python train.py --hidden_size=768 --num_attention_heads=12 --norm_eps=1e-06 --positions="rope" --rope_fraction=0.5 --attn_scale=0.154 --bias="none" --tie_word_embeddings=false --init="uniform" --lr_head=0.00492 --doc_mask=true --max_steps=5983
Each number is 128 + 32 x the weight over its row's rms, rounded and kept within 0 to 255. Layers, rows and columns count from 0. Numbers have three digits each. The size before them is the row's rms in percent of the matrix's.

# k: layer 5 attention key, 768x768, rms 0.0505, rows 342-406, columns 720-767
# q: layer 5 attention query, 768x768, rms 0.0493, rows 343-406, columns 720-767
# v: layer 5 attention value, 768x768, rms 0.0525, rows 320-383, columns 720-767
# o: layer 5 attention output (transposed), 768x768, rms 0.0498, rows 320-383, columns 720-767
k342 082:159170157100084167162079108108101148075150131098126171087101209156137102151128126152125157123118148150173106113052165120138144188131125146191159
q343 089:134120164147139109159191187140087131128178112126082134185123087117204095156169110125042121135061053112129139111170145160137154131147065097135119
k343 085:092140147133167148102058147127114174116149095137104182144130106083151112149159101129191147126137181108072156147146123102122110122104148158124090
q344 089:134124141110146155198088097129096156133130089148106105119119115096117098082153088177143160117125077156165097147145133178085134138120130128170173
k344 085:096091067172130147111097160169101076181145140147121117096161104089086108133152128126186098109151193143145147067192114129155183119140117143135125
q345 084:142181145108165112189136066123176116121112148154087117138116155160045144133120133061133178145101124080178120150107138107116100124145109104115142
k345 081:140144099149108122107120072138103187165132140116081058133127094169179148127120169124165160086159116139056089112138136145104175158165103190139109
q346 088:125151116091082177101121119179091107158117138093163120137158160119108129102171120107063069131134152154133104153150129135110106178157198119082115
k346 080:143142080162130046124123110109142139119083160169121119110080185104103078121115100131163200175046154140099112135069153120115111120131150077160092
q347 085:164149171131100111129140131126135150129171106192155135097156168171125146105129152128113078151171182137137149098187183136184101143143171167096124
k347 087:129038112179088116114116053113112142168130107133147152125109136035154142092128092065088199197133128157132143117101121063160109091138090129117126
q348 086:127173135122136120110152148155172156138107147136060119165127130163074110182063119138106173111133167167138179140183130142128083167144197117112128
k348 082:132159175159159071161140096108144182136118131156124166152155144132164113141115103101151126190106146103103132082145146151127126106098132109123095
q349 093:168153149122120211146105104121173115110198161149173122150150139139139161097151155141109133053129141086168159087098152178123131117209138126119105
k349 081:195099155141116118141107123133038139128102169174041088067130130180136137118096156136126060162117158147094140135153131115201123123121144163160137
q350 084:139129108057130158140145181127143133129151168111088144098146122127093141100139135152101140086105079160127094099091115152119130151187138102125078
k350 082:100109133126131096087126129108146138130170094109133149086099149170200140163116083128113144138185140115142116085136142128058153114149214090168133
q351 087:122073137119065141145216130124109119098095107122139097050100066144134143084146113101137158131142169165159155088142107121104123131173095078079103
k351 082:118044114114070148105038126130114163084157141123112097148162147133168189083161092208148120124157075101125135126151131116139190080177136194110123
q352 087:102152117106147122080110127124150096106170133101101144111104165070139103207131114131144093128115117180154078175104148107138180139113145112114110
k352 084:065115098101130124155139125090160202107099052150169108142130141175150087128143106130177194115157127143130120154106189122173102162159143132106163
q353 092:156089091084121102134156128142133157133095044174133115140112172097166148090105138107088112149129124128074136115132149152166120100099133141142116
k353 085:063132132134110198196132128083112111116101139158189169193153148134116151177155102151138192144117119060124160114089133115088144147132145159069089
q354 088:162164100090173197114169102141145110093133117132117123158102124140113112132154158149171121180144130174133081109140173150088107107166085130116061
k354 084:138106121127168125128137097124145131183148129169092147144101142153112140116116131130155080153136073089105107083133104157085145180111152136101129
q355 085:107147148158100135127068133140092124099176114150127136079042157160158112143078135087128130111105099125119162149132120200143187151118085141165145
k355 082:135128098110142127076120111109160157066091079147160124157097127143147158109172128151154210120128096132108088096132135106130098145124136131164158
q356 088:166120114128151127145144234125145106154146148065100174097138165105163154135111166091145133111114128132099110082135118157161113140127165117128105
k356 084:126140107109070073066091203153087097228156091162170185129120127135158119123172098073170093134164106119101087123100154159155136142104089114133106
q357 090:130096116120145078171168155104189101145150127175095159109168103147199066112109130136174180074140093135117143069128204124104084115157145083105147
k357 086:130124158092150114107123168140090135122155082101144094173099174124202160134122122183119081109121143060072137154147077098124100119144068161093124
q358 084:095086117177081118117119128124036077119065125131138174121132136134164218081064113090112117104109097111147110162117109152099075215096135146143077
k358 083:164092081090081119140126182135166124147099113166139158092135102156099101071139124145112090152120099128163142099160198152128137131091094103073118
q359 085:095137110115120101128150138103071133107139197160145129162096129135091139114133146098182162139176140127162119106141108118150117140142106180111075
k359 080:142141154123091181161194140111126148182135132152087093153152059128116109159144106183152128045021135158167152152127154159091189154135087141142131
q360 087:142101119126120133146136152184169197075141099166100169135096148178072115134150122104161118083150139072203094110206143142229147108149160040118140
k360 083:069147138072136175159058117118131116099096098120090139124155190122143177121080125100104154160106162152121149116150157098158115112149108163182080
q361 092:138129171086181117131154186100126119153136144159136130064119180126092076157112100104129098144085130069190186088113168098151127138194172047139162
k361 083:134120099144119152104128143143140121152209123147119114092145163148118072151119079121087134069125100158079110122130116165089080164121027125141091
q362 084:111154180189149113181094162132160154178121163173094153151044086105098094183150076195185170125129155117120139095198124093133156127174137076129098
k362 080:134158104130183180124102056105105119109110098154099106135161175132077142127151121093149128113148116146112142094067093055102142113081108119095173
q363 085:119137097129059140175123116113111144130110181134084136124162115148170149115120166089138141056161088119100102186129089164142128118195154105117121
k363 079:163143153132103107124113170135175116221128126159153101124128106069136168138109142152109204090099114158110102136112113105121134130166133085145145
q364 083:108105143165092074124135085170086098129144150154149081086192063145146060144181122114083155116117181106187152132165128121119103195137145186154100
k364 082:078087202140126186145131145140123143146096129126172169128106156147110168107133119127137087137114099197135096152066118114095141069138134136101063
q365 088:154127091073121107150150082189145148129117072128143024097153113119115118121116112120160162167168166095130059145079132106134125136115056122086203
k365 082:148074127099109145174158086123093095146190172115134166117200064105113142171097099064158126120097161124167158071154150117127108113133152129139142
q366 090:150129114144175096113107133135151116151192128145108160146132163136165116202149097115094130116119129124123103130121128100149162218139083119140111
k366 081:128219127148143119151179125084136128167127103188104114087112096107145145094198135156136060193128091134165178095105144178116155140152178107056186
q367 089:118130164057112114134135159153140133104154120135136133100122134103131074127140122110164100100105128130158095134111160115104084125128162112097148
k367 085:127079108145143100101066129124146101074172151157130096107081085110090124100184132123090138115086113100120141150118115116104113069156071117112176
q368 083:127171096136113080164062074143091136185104098112084081126183145132155175110112139156152211107124152107121108089090118106040141077105135172117129
k368 080:138107165124118182122129148149119130136126219189119133153166079121077107106109113150141128144101136150094178127152129179146139092119137161107150
q369 083:074146161128100115121105128140161090169193144097137150130134114100160164131105157104138136091146163112119094164116128197148082082140177105064160
k369 083:093161169180107150121143057104119165083058130150118094120089162138090116132078153078117113078079115147117194169158143158104129145097091158109112
q370 088:103127126073120112082159111156160084177146112149110175117098135139087162144113120153102147127159143092109126086049133130162075125123123117112057
k370 082:180112138121154116092155144164108185128084058110126079115131166133097152142117123090116158138169142083121148176116136140128175149165248123169151
q371 081:117094099150102125120157108130131094108148066099110119124109094144094136138144147141159140116095086183124104122034132115099150178178129102110057
k371 081:172122125158088166075070098125116153108139148121167095125127163127157106190128132138081138104135172165164123169136119153120171128109068142150146
q372 085:180108099134125117179129059109095135073145112153107147099152100088114088125132159100110122098083181114144166145191111186131158189118140130067147
k372 084:119105136152078137103127165207149122159129111183162098100168141141106127089092104110127128180084118106132112131137166149188121127104115168112127
q373 092:152080151173069072135152178108162097156100086108063107176152131139133056126147111113175105171159124093122184104112124135149146121126110105108127
k373 088:144138111139151108110139086141115095149136110107156132091113080114088177065088168082156149136169155151120047156101154149123092117091201112114121
q374 088:171074168160137146131139129095163116138145149101156098178095137143083154099091112068120097162108083112118145144127093149181146102115076106105134
k374 082:062121125114099129073124165089093125169139090194071135127149087099116137127185123152110116131145084151157088109151117167123230085131154129104219
q375 085:128148079131129147141105151160139129162115104094105091089111117143165157120139152135167141094120159087155133165154152129162134160071185155130063
k375 087:112062109099098102170101160157154100100156137102121143127155095096136152163130112147125166134144157128080163142114137131153084128091143103158116
q376 091:171177125134105147088157144095125125033098143153124113170134143081102109137139122116133132181162154138111157112171116160188099088170121118168091
k376 081:058079119110116076147115104166115098128085101123054112102080140143158114164151151166077121138100137068133136152112151088114125208185198124139120
q377 095:079104176139140088132124169116135125142120115145141162107129130070127125158135101149133207164090110123147146093085101098132082150103144179103120
k377 090:117065163127140120156163190128184119113137129088120148146136025113116154166112152164072103171138151095123090101104181142158099143152154180127147
q378 082:150137172118129185020112089164124127128093194132150165068076107108061099098074134137174170123140115159130099069112161134097173111145063109134155
k378 086:124139087082181140152127114136111120098146124115161145197124153113142136152139182115081081127087150138183148104078126165124133139129107125052127
q379 086:192134116123178089132103116139112103146140121153188095085056113093105091123118179080152155165143170055112119072154118123152143159172149144092156
k379 085:102114111157097153140098169159136132137091206143110117094111177123120119210154133106152161176124096123110080193093151123066136099135097168185083
q380 085:151100123130143122161125157160127153156191129126160110187156175117140178191134085137176170171166093184110092136101115138162109154127182151125136
k380 084:143156129036112113109182076172089165118140122044114141157143121105116075115148113126116082169177193119138141104169136119185074089116181148095105
q381 085:188150107130158135125165063089103135157144072126177096223132105098124142139155112148070156105148124123129101127034119139186137139145126100185101
k381 086:126176152117178185143146075160120139133144125100127108091153101168123094159181125173142155164161094131134149136198112123139098150134153156111119
q382 082:126184111139114096160146109147139072119144096078086150123165132147105156098124146138131140130128115149128159135130100111099091178116170194115130
k382 083:169123183126161106107137146097138177126122157128163173125197180116216124112125169073149118102151098122135168136192097085117150080087127108100125
q383 085:123104090132146099123105120197113142178115154153142147143140113158085071121157145101074097171125101101126146125100161084149050111147128083063146
k383 087:108111118174106088103119074132156107113106151103142023125171168092127181153153157132152077101135203092102098155089136110140119101147141150121117
v320 132:070114111089136132165170150125143112152127111184187086117099095081123201134115182177060126129161114077131153147058161160077109121139106131151128
o320 127:128097109161091111185093150114038145116103121127136112106093108200199068112161079124190086092195126139082147083108132146089098127172123130098169
v321 105:149134106130115127172145159130130133122135153143113163080170131121161111138093101085077073078117094173112114109085116128125146142117109129136106
o321 109:134151093119114136172141148144144091127180094091158111129103099151143129079170175129127113147199169097134080174072099114117092128103077087071148
v322 110:123138136158144130136091112136153148176145091185162170133112185068136155178096152131138146134106067152146109174120133151078105127155184087132108
o322 111:160117101184131081157142129081151163155117136153115113104073108213131049098089098122144143115120092148119137100114122156115102139158091073135162
v323 110:111126141107132161234099108147118164067129106122080131059131176059160098142134119131115081098137124100156180120086098100152100112135055136169185
o323 113:170088115131228073065061163160098148163139121098115114115139102146108093236092127116141111145116124141101120145144182102152107182064106185098116
v324 120:145110108182055135156161134181157146148089165123139099135116155092098116143084114148112111114150146119124143139165070144157154119125132143129081
o324 116:143095135080215101167186142121146128057136154137107118107118178100148141149099159112133123125130047165092113101106175140132126119104133085131184
v325 102:080120107134110042146110133151120150147151172173073151151129120164172144142127084114117058193106107104150154126113197113156141098157124084157166
o325 110:143097142136118074162090109101155196170129101099107085126162114169045099096096190120136066105127119157160132095137078115167167094133082156102151
v326 107:188136115082063076143121142059132089098129109114146123145097161130187160124130134085084089092071165103171123124195109158136146108122126115138129
o326 113:085081121144141150137163123144135174120094081104082136131146081147094117128173095157069125173182079137158131103108141102064174130066124126084155
v327 098:095114049143108187102141147157117150143162151125121103144124144163089108127165148067106091094159148116178148109112165109133148139117134126098162
o327 114:123099152098099162163134138090106115164152101152140119168183120172106133163106200120104126137118094118142154173132151145187141114116105096161133
v328 111:146125147113130161137138118137104113156078072148191130080133152121101121137121108106120170069094109136120144144183072105133135072096127140079129
o328 112:099151107126131162147126142198174103144200180111107148163119126097105157095120143150119170181168070140097097078108154164137099096134147102137145
v329 102:134088094146161126076172122144160148184110079126100115131106080146132123114145156173176135114112147089081154131099144145072068033158095169106144
o329 111:125093085113180177112100161069127084119136145085151126163167109092068141130125159108129096127138100143158135144124121090130155181182201149149141
v330 108:168086136094150130157183154160115085124067139101172101167023162156104119154187166114145079154142126089092134105108138156121143131101131151153078
o330 112:114160150160120102077032053150145070119113152115130130153172153146109129164125142084122109087107178134080170183177123104132115130129130125151154
v331 117:100171117151108137105129123110146183110128155158141125082154160172147147088165123118056189104108141117132095109148149148188143159142100152104186
o331 114:119088119096095148079134114096126107071111127134139138151121193107151139129085158138110108091142174119118138128125127104155117141113084168085117
v332 109:159131158147139139178089152126147101174080218170147168130172117112116113153165092138063081133145129113133168080110124092168124180133163151152157
o332 111:128115193094097118143122179160130136127126080037125118148162176134109097151146154103107183145148098088143087126200190178089094136093167118073133
v333 104:137135154142197127087170132072125116129134186094141123099082116136096074136048131111114071134112156117157139136146137108123162101165134113095178
o333 110:085115204147128057179129135158157099080120163126136124139087092160149164121149144154120160146137171151103092115133145142156098130145148126142113
v334 104:168143079156139158212104103142122191035109058163117096139145152117089201107087078123194155104162165180115098201153131143125072110120122095215115
o334 111:090071108107115130102178155140101164150161154129166138129162103149108070136225061120138151109114090090160168089113114129146161123164061121098155
v335 096:113120111102103153111164150122133109151185108156102137079167150117164122118112168154152086160118126122112097129117180140071107140143072034143097
o335 112:135128116149081089093115098140152135125110171121146213133068085177153136123167076040120141135129145103125162067152080119151151138087164192077162
v336 109:125161128098136171108143079126099124135153121097110076119157102202123111129128120161152127126109075116100128095162107084088177172123122118139120
o336 115:149152127136105087129109110098130091064130128133118146078112143160122094067125086153120157192193179154127124101149093114175075148134132128123170
v337 109:150147038099111176088106144086165142166126139121115077188175113168151163110035128185138150144123134097117096113146125149188152132139143105191131
o337 112:064135182111186039149124098114155117125163164052144128112154141142156100134112106184144137058100145143080134130115130121131118088144142144136152
v338 113:134157137120094119133153154124144135196118134134085117137105107165160163111155127161134165212124104139204121117115113113142099154158121142087183
o338 113:155150127131161097075162172188113139090138095111151095178068120104102160154098116092092094052127217118136075080155146176129195128154108095145101
v339 100:136120136161131132103087090086156162130081146130153172146062132127098193135137090136111154111162132146121125082145137102145137126129120187165110
o339 114:105151074108132168161198149113141133072145151121073053118158193065116169118096170152144132133139104096074068164109219136134108130175102114076156
v340 113:118188127113148164094159125103121167127070149093101088162139138155173160105120146131093164124131128136163122118118109135064080177150099147117104
o340 113:166111128080131131092133051168117179136074086078164134120087130169165093115100160131143101104128120119130135158065146088142174106136080100139079
v341 111:149147116136088165096115093139135103120076211102081117199147117064151035153126109137070135158147105108067119068180102126121120191162086135134111
o341 114:146126129099105156125114134150161142153179071112150150165079105185160108011090132072120119081113140147090105071063112149090128132115080102119089
v342 107:160118092189062093167107086196137118086099147130136132154134108130136195106133120120148131122050105102135140131125084114132089156077118154184158
o342 112:163098119110139132132164139119133141122150136131152122077153189099172106083110128164095159083118150177118143112099132095106125137116148089106091
v343 106:147103154174172104147147171151158165129154063138131094103044129179130084133132148144047149156127137149104092143108127121098123129105116154116100
o343 109:175120100132117114128131094096103134085178129120178115154190150125171132194179082052152153060115152134151149131156105096134101084098130135203202
v344 093:128097127165150048141095089152109119085118078119115086169124149093167212107150088124086116094137098135141104128144071096083116119152084172114143
o344 115:098130096121097138133157115148116145081140102127152065181108155148154127187107145138194122139160110133096180154134137142144149186104166081096111
v345 098:078087096116132143130135102122083103112180154145119115183146183171084167115126102200105165136118151128125153132140105101158074184126124156131087
o345 114:175137146045119116111143119134144125116069137069156155148158114086134083121120100111159088112142152128184089098161100083065101094080164138135124
v346 104:186114145166084120154143133144154175111116105138100132122120102119099127124206093174111148086125150148188160129173093195170126072116102129150105
o346 113:090113141112187151058112098202135115101107083115208150131182162170150078070112175096111151135135097168154136123123118152114121102145090210132155
v347 093:155173160137153064162101148165096147170183122161150139127167088132103113090096134174116115135104065095145163134100155117122090156128122102075185
o347 116:090065154156109126088144120140121140149133074128140117149142151129141121172172119137116101149147125094116170151130153123130093091109163127087058
v348 107:173108137107113141052099184125099129121178172149112108154068086111161103077098127152121157125125181149180083114150138141151111077105117120128127
o348 112:124152089114122093092117085107176098132139097205126142119157093142136143082146118173128138174130157139057118121057091156136154120119134154102134
v349 118:125169143128100181044075143152092125093119139119136081140140147064143158168120112205143106153142184133132111147119186132094143099107075136140101
o349 116:139057116085110142039109126080139102109174191099150143118168129167124154131070092065147086170106102113047108117082135170124103070078164159136109
v350 119:128147086127134108062135090075133105148123072150146171162151140141138087097152144105123134108077100096143129105126128056116104164129141188121155
o350 114:125144070103132153139125042150159074082153136090200137100073128137142083159053134092107121191120113181116132168120160152143080163133076128149077
v351 106:155186117056196145175140116132124135119175120126063150133133097096121139077126107173128119101136106111105146116121143074130168164157136147084158
o351 111:097104144099148114145119140191139120093134070088169106089145062183127059143180103094148093134135149083066108129069147119141160140125156131132079
v352 111:107073144143077099115158139152112147139141143162143097136195088115102129067175132124069098139078151139139083118163088159107112133107110130104076
o352 114:138189106091150204070096097134115136136139157060143088169106117131149171159074034162136168121147093166127149133118124160090130069137126083123105
v353 117:147121138180154053160122047144135129122139128097095131147101099097137129125143074112150169162076149097137199071120128071149115203181146129085157
o353 114:118074134147108133105159184112168104148137157052076154093141198151154096114148167182072116116124119115155104119116084112152126096074159130123177
v354 088:119081150132109140099171132147140082157115099134124089081177083130074111135121079114141087140126140147139150116133172156102147078146120164126072
o354 111:085161096080109109127087161116149140152129075157124143201079089113179110169148096192079111096093086144128121134237119121166091152100138102126141
v355 099:160137087144205123162155130191065060100174117190133112115084132124146155114142173157108100150151081119148155144098115084164138090150182087081163
o355 112:132136123086101110121212135099107155144089021167135141170090055149132122107157149083158186130169136102091123080074173115137107092110183108152111
v356 118:133128143200197079155141083124162091172135086186126108070096106137148104169180160117119120114148127156130097119132117136148107086093121102149118
o356 115:129142089101071125095098173103138097073148064161110101164075127132158099112179104089164168181102160147123134097100129151154092132088115152012122
v357 124:123077146078092119183104109133123079136122126123151103087131153063142173156175109119087144108051060165183157141126116120117128117118122179090103
o357 115:095179131124119132067122134186141113109137171122137199221088153142161130136090139185161130173176160145094121191145100097073106116088183090174117
v358 110:092149096125154106077159094154148109151133163156135112136201157135110129127162133162083152074175160135105101133172108121167177116137165056140051
o358 112:151177175068105156094080104081137077071106111150100144085088147125173113126146084101139131194116091127176167093137145132123099161078111119130114
v359 112:096146124118158159118110108090127121082102149116105106118094146088066079152109136133076178111115142049112121132177096157124177097158079146107190
o359 113:124084143142122145151069178135158121124158121126186114083169150148145101134138149148184111116128139164152117187150174083170101143066092141129133
v360 105:140146115105116154121137144081087061110127102118123170162139137118069100137106109090090104188107123141106200119135086185107130117088082083133120
o360 114:110130071131124126172172104096143118102167113116139133136141168183130085128155147084155152097143154137097103109147154113107108124211119151162113
v361 101:152122107125149151114119140090131127114155163078164180128114129210177156117157121083066174090112132125165200133124106123103120165092132090081113
o361 108:148160077142097149083154168103107077117145094113183095168123174064127158175152154120117127188098120154108161106047096067114087075111148148134106
v362 091:188100071081117136139143119102135136145145140055125122187139131199128171117098113184144146150067109139127110158123143093101114128202187201067182
o362 112:069171124162115132092148135164129129159125165104122113109105160157143123120147163145144145092160177171118139146097139168095109117138084097143117
v363 114:106115192147123134123155151195123164173131065114171119131128138133040190152132138155138110120050089159128110161157104108071141133114128177090124
o363 114:140178113131147191067120171125147145180112128134116185069128120093175093183144099135134069162120174147125130093131105150130136118148113092159108
v364 098:174114087129134132134097111108109096108172139022149105154144140128090126060122113151123143103141124106120150122155128148115103150124095181115162
o364 110:115185160121154121111113120136136139126161103148157145100132153075111097169137099083137161193162095159090082110143114109138151164108112096109110
v365 111:156101162070103138175126140155097127130126086106157157127125104139102095145158143159124094146127085134089129180136102128130155096109101155143147
o365 117:129208122172144114173103181133186134113126123194118104145084150139123151154162162125117172099145182107092170221191120111181110142098094107163093
v366 108:143159098123106160166166131200124117112139152134172125148189106090103130104062111186078117120134139153135110095164127126179180130164075075128107
o366 112:132115150092097097129073121120169091053121110119102127107188089019101086131177132151078152092057089106161131088126165097171205100111121106173107
v367 115:091139172081111160213116126045159146135118164116139142118124110107145139112152147072161150131142091184136132200118117101138111156085119120166150
o367 113:186102131163140077118124103208100182090123092114116109130130101131100131127126170178172138158092152082123142081082121192124119138137101156105126
v368 118:097129127132097150166095139178105088126116124126117153097145138163065091166093118184091151119089115121159077096141129138180135133096084074115101
o368 115:163142118212081158116114127119115105164126098058058128145092097123107112140098102065109088151147172117107167157170159145140136143129118184130123
v369 111:066134158134089141082119152169135107148170186144074072127182161154133150096087104138078074085124124119125044101147125067121181212110148100093145
o369 114:112141090117168134124150160132121137123121124143153078142140144120104110114111169140140094112124137120107144113166143203164109135144119098112127
v370 104:182083136097092067090140136138096123134112096117098046125144081177183162110153150143118107086170155113176107097214152119140125131155104163041145
o370 111:143163086132087162156090105116135102109151125201123186089107153113120077136115107171133118165135137084110106103086142079142101108063178089086158
v371 111:118081143176084146115128171137138134165152085089090075193111126150164128106145193113150057159121202151187152121141122080098094147092103116070157
o371 115:120148123112139130184169119143125126087102076095066167131125169085138144187123147153113135161165129170082092110101098141157165171092144138148179
v372 109:143118136183147162162142065075126161087105109147132204172149121146104126081084151099129115181149113090060194099121163136114113198102099130147073
o372 116:155106102138063070128187154131093164132102144177137130085109105172176146111169103139106160069148111124150083089108132096149137105139132158044143
v373 112:102122162061156142111101197148132126154134128087163159149118164164156125162190186111160099206155067142091122135157131127111113138107159074127128
o373 113:081095105074140128171144111136105212136136117169081175123143163126164103102131153148128142135128149102151087053127133075148114106181143188093081
v374 113:121163116114122131119110146095162146108123057094149039137152165136160144092021078146164163119097125163123102160104170073062118205103135160078097
o374 113:098084097049150196085118127115107075121161176162139152082102146130147076158174134115097119125046122118106149169124118107114158118131078157126141
v375 090:193079128146151158077126136088060126110143163064104146148168107147139080161133097108138118115173142158099189129163080179113128116076115143173107
o375 112:143139148136112128160139135141099080093109151156089114098115118074128101045112121115170138149136114127129165181141135087142140120188089126120115
v376 111:129126151116113124076132241121141109154096125136099079078132089094099088105115152119105191095166165128063118085143151119136136131168093082099075
o376 115:119103096109110195085086130102107149084176167087144197160086054107107195097137113155089156121187093114146121113120123103022104101098114135134192
v377 112:137090130137128134163146149161149196152119101157193077072132076152154136133126161160169157095158091128114162166111120169058068147109138201159092
o377 113:133114133118105185145095123174081136143162131146102102102172226116150105121139071108149157117096123105105128134111167124151146111148147128085186
v378 086:149114139149153132097155150133112149108144124137084135111163120116121133141183162179085087127121130154081071102135165110114149088153134213107129
o378 115:107164075170113164133134124102158141098185143095133150178163147206148105112121086119156119100058165136112153078146178142145098083114152103115105
v379 108:116076162117116128134189122092156137190154101168093068163152116174070122118121167112098051130144095174155097106051157142127146115118160178177102
o379 114:073156101141129138101130170143098132138136079171129169080138121121118143106175152207153090136141159103132215175150122099146109174063165101176128
v380 106:153105091112055114128118128140103153097171070145118176169153168138044115131169117052110105123147093122100069090112094107118075173088100103128090
o380 112:117106093101101097136103097144157152140091079099087118082138100119214071132141129066122105106138159113140133111151114150074123114111070106149198
v381 109:096161138138137130129122145097176133138110076112187166125124122104135088156116181103110157201072063110167118178120102121098151090149106102148137
o381 115:096128185147087161097112121123130177101103131110098157122124135133138116105165144107135078142097134136137111094113143117139132175168127129145122
v382 098:127204133143129076114080193106131178108111165151108148115132172167165092198109080150147148153159140053121127103128143079172117160160089111117187
o382 110:120112127078102153125086116171128117155109116111144129151142125105129150113079161078141159161092074101093169098090096147153167110104098121176094
v383 115:162091225130178131061150157068068170111142173103109115089102130135141078132092105097141178100148108208146164164185101112086137108074180123050098
o383 116:133141116125116126119102091200181094120134170164134197175087146108143142164173180140123135137138109107146105122141195160147155138199153150134173
q384 071:156132126150105137090136132112153079161138135123096102134175140072141152190093107184147133120102184145147102150101028172122137133105097114080152
k384 075:115124127071120111089132127114141131128160119069132155127104100108090110113170087108143156103147104096144132204152110120131220105066127133158066
q385 065:150090121101125178185165152080104119089184130094137108073099111084135144116148175170158138129169105127117103114128103164106128118152130112151134
k385 063:114110149167095149108121139148175100140066118144154132137140123152093107098148083143088153167124177176097131185150128111129122110205179118129147
q386 071:104093151131161154157069075130108134121146090099146149218151099177145075114138213110111137191079123147085173123143166116160141148125178126155163
k386 074:116077114152149118127110113089128232129109141144143122110157174180163181138125131121149131130186134160130140047119184095144109190168144119141113
q387 071:127090112100101074146085156111134112162122142141151133140140153124062115232109118149168158167076156188193129133125158135121164179087111110144147
k387 066:158150145034128123078153131102145139045188055111070119112104064108162156102144115080143151139114132079200124146101114101141065155129149138123111
q388 088:151080158101140065102143170130089060136173097144109144135176135116134108173118144105130066144075148111123073169094088154134143110098097107049106
k388 074:123119143112075154090169103178123067158169108127168137178120142072135127143126107083137120068165066058109147148141144120141127096114131099111150
q389 073:123144131142146065099162193124171080167181200119094085107084168103171190074106189115104158127134157127103138160138139103181167114170076107076088
k389 070:138096096095081177127104122110141089176149158051109080122163116114124158134161162170166143098127134187160142092131091127140135111114132145141182
q390 081:101138073141146198135136097098131145110100178139194119128101141151145147107168167145137112144142066136163165108105096119164114165153151112128164
k390 079:131105106177165100168151148078169165088148090123153118098151119205174224107102173120152121133080129121134160051143112144136136156150175129168163
q391 073:120178136166110209116141153156111131108197114140111158162121052093075148096161083112088182102110105110091185151115102171109134145091214142117129
k391 074:125163141133133080091151108186181088081146112108098120160146093133190089175103116059133128107151127142118057131151086129071131119144098095055146
q392 087:127118165134096111222145088133148107134102077129128098175202054143142100150137102087073093109132154134122191100113153136126090136095134103138113
k392 082:153161135089092139102102139117131099108145187139141191159162108055115109124113093103048153105136107110130143189132126098126124123121106097115091
q393 089:084046163060180056073123215160153044127093144110132119112145104159151142188116093094125101119099125113090103167121132136155153112137055122061077
k393 069:164187100114120131098165059093124071107110166183088098180152166092101068106110181095091148098172121177130095092153099175141138149110097164094113
q394 094:150137078172134172111145112119107143159166167116147131148056178118134165082134143147198196147158124064174094107136143139175173132143117169126115
k394 081:108065142205161134197190128144159137150137046097081066072125160149166159110113106126201131137163083145142155052117115135091140130219152142173173
q395 073:164124128139137182215128102145104193113143104140172115151133140103112138063114178073107172156162098158155148099183078127102100145136148078161145
k395 062:154119108083092099098112156143120158157144124131107155110123118173152208111123056149115135082094150116146121156130124076070119104079140118120156
q396 081:177133122133126148255156121109103121159151082152141160082123119122059112133184133123053126157126129236136104099181126104131086142082133142110162
k396 090:151136153088096129104113127147106102157154161122109124151163122103091162151094123092090136066117152181081103141110141126123130101117140121128125
q397 087:138158138105134171167130105119176178096133156141119095143154111108113092186161138121076074087140142137082182085114185053147127116070106156105142
k397 075:138126079094132129143087066129131111084130177175160129150154068156121085166125094163054108111136184150158156116083156085188066217106149157129062
q398 091:111092128117125080157135133156159161173130164138106097141149146128171114118148131135073128103122141120111182147105102090112102121116171114122089
k398 077:122114144143118061100126059139130117159185091097066050169140084115117104122112188082151106161163183160155138132073138138158144185094144183156131
q399 095:096066078134108128059134159140146096147095145135112154114089151143147134113111136156208165134113135100115130122111107160140053124185152179143121
k399 091:151085133188130137175176138148145156185155077104136094096043148125151127110128128111197116148105057105114163115192131103100198109203168105182137
q400 094:123126161129181116138119147126173159112116155161093125081159141065124088125096121165183080121208150158076193092135092110142096152118123117135118
k400 097:151130145149141175146083151204197166130113117096133093118137157133143091152151112145078103191157187149156154154150068124132119094154145150175152
q401 095:083097153146128093053146145108101134129058120155153182060155095140161147097124151139180157118134088042110155123037098106149134141146099060186104
k401 098:154151151158120112098154114179177135194153124065098096149084080132187130109165136136216107122071104119153116128106155159102128044175124149135192
q402 099:111100130091096130160099121149109172122142093136079074086117097113141097135130150113115101167082131089123100153083161197110131148109119118074100
k402 106:122079122141123127113145097084144144097142107122143095080137151144148101087129138128175118177122123090139221163143169117139181104144130116180119
q403 105:125123130148119096084129163140159107119164195115128157134110138116165194103129119170182154164047135088124157130189131147087068097187124134137156
k403 102:106153165082147121144113127144152096131114110136080132117137188158107103092034162110071120068113170176091150118132108093117124116115091141170105
q404 101:121137121155142085124151141124103075125109120129107122175133122123166136080062139110088166118127164115173089117099177128123119167159196144128104
k404 115:196103125093137112169127051124103102079143110130111091156119102185087127057112150131079087172112048130139130161150085106117156104065120167106123
q405 108:088103161141087149104126114147162162118100137118118107143108139122113143114139091118144165103122112125069102124142116147160125162107097099162130
k405 093:095117171091137082067171144152124121138187155096166131124204194091159124067094152152154147097136114151118151121149108120095125130055134191162132
q406 097:125113101105139159111118122133098124168148109135120114122122058097084127145100140117122131127126086106119132094117118159095177119141164072116115
k406 102:137145109159114163111157113185114120064146119163123112157073115118159112141131122164115100117132136085143096104110135129147072082107155163131139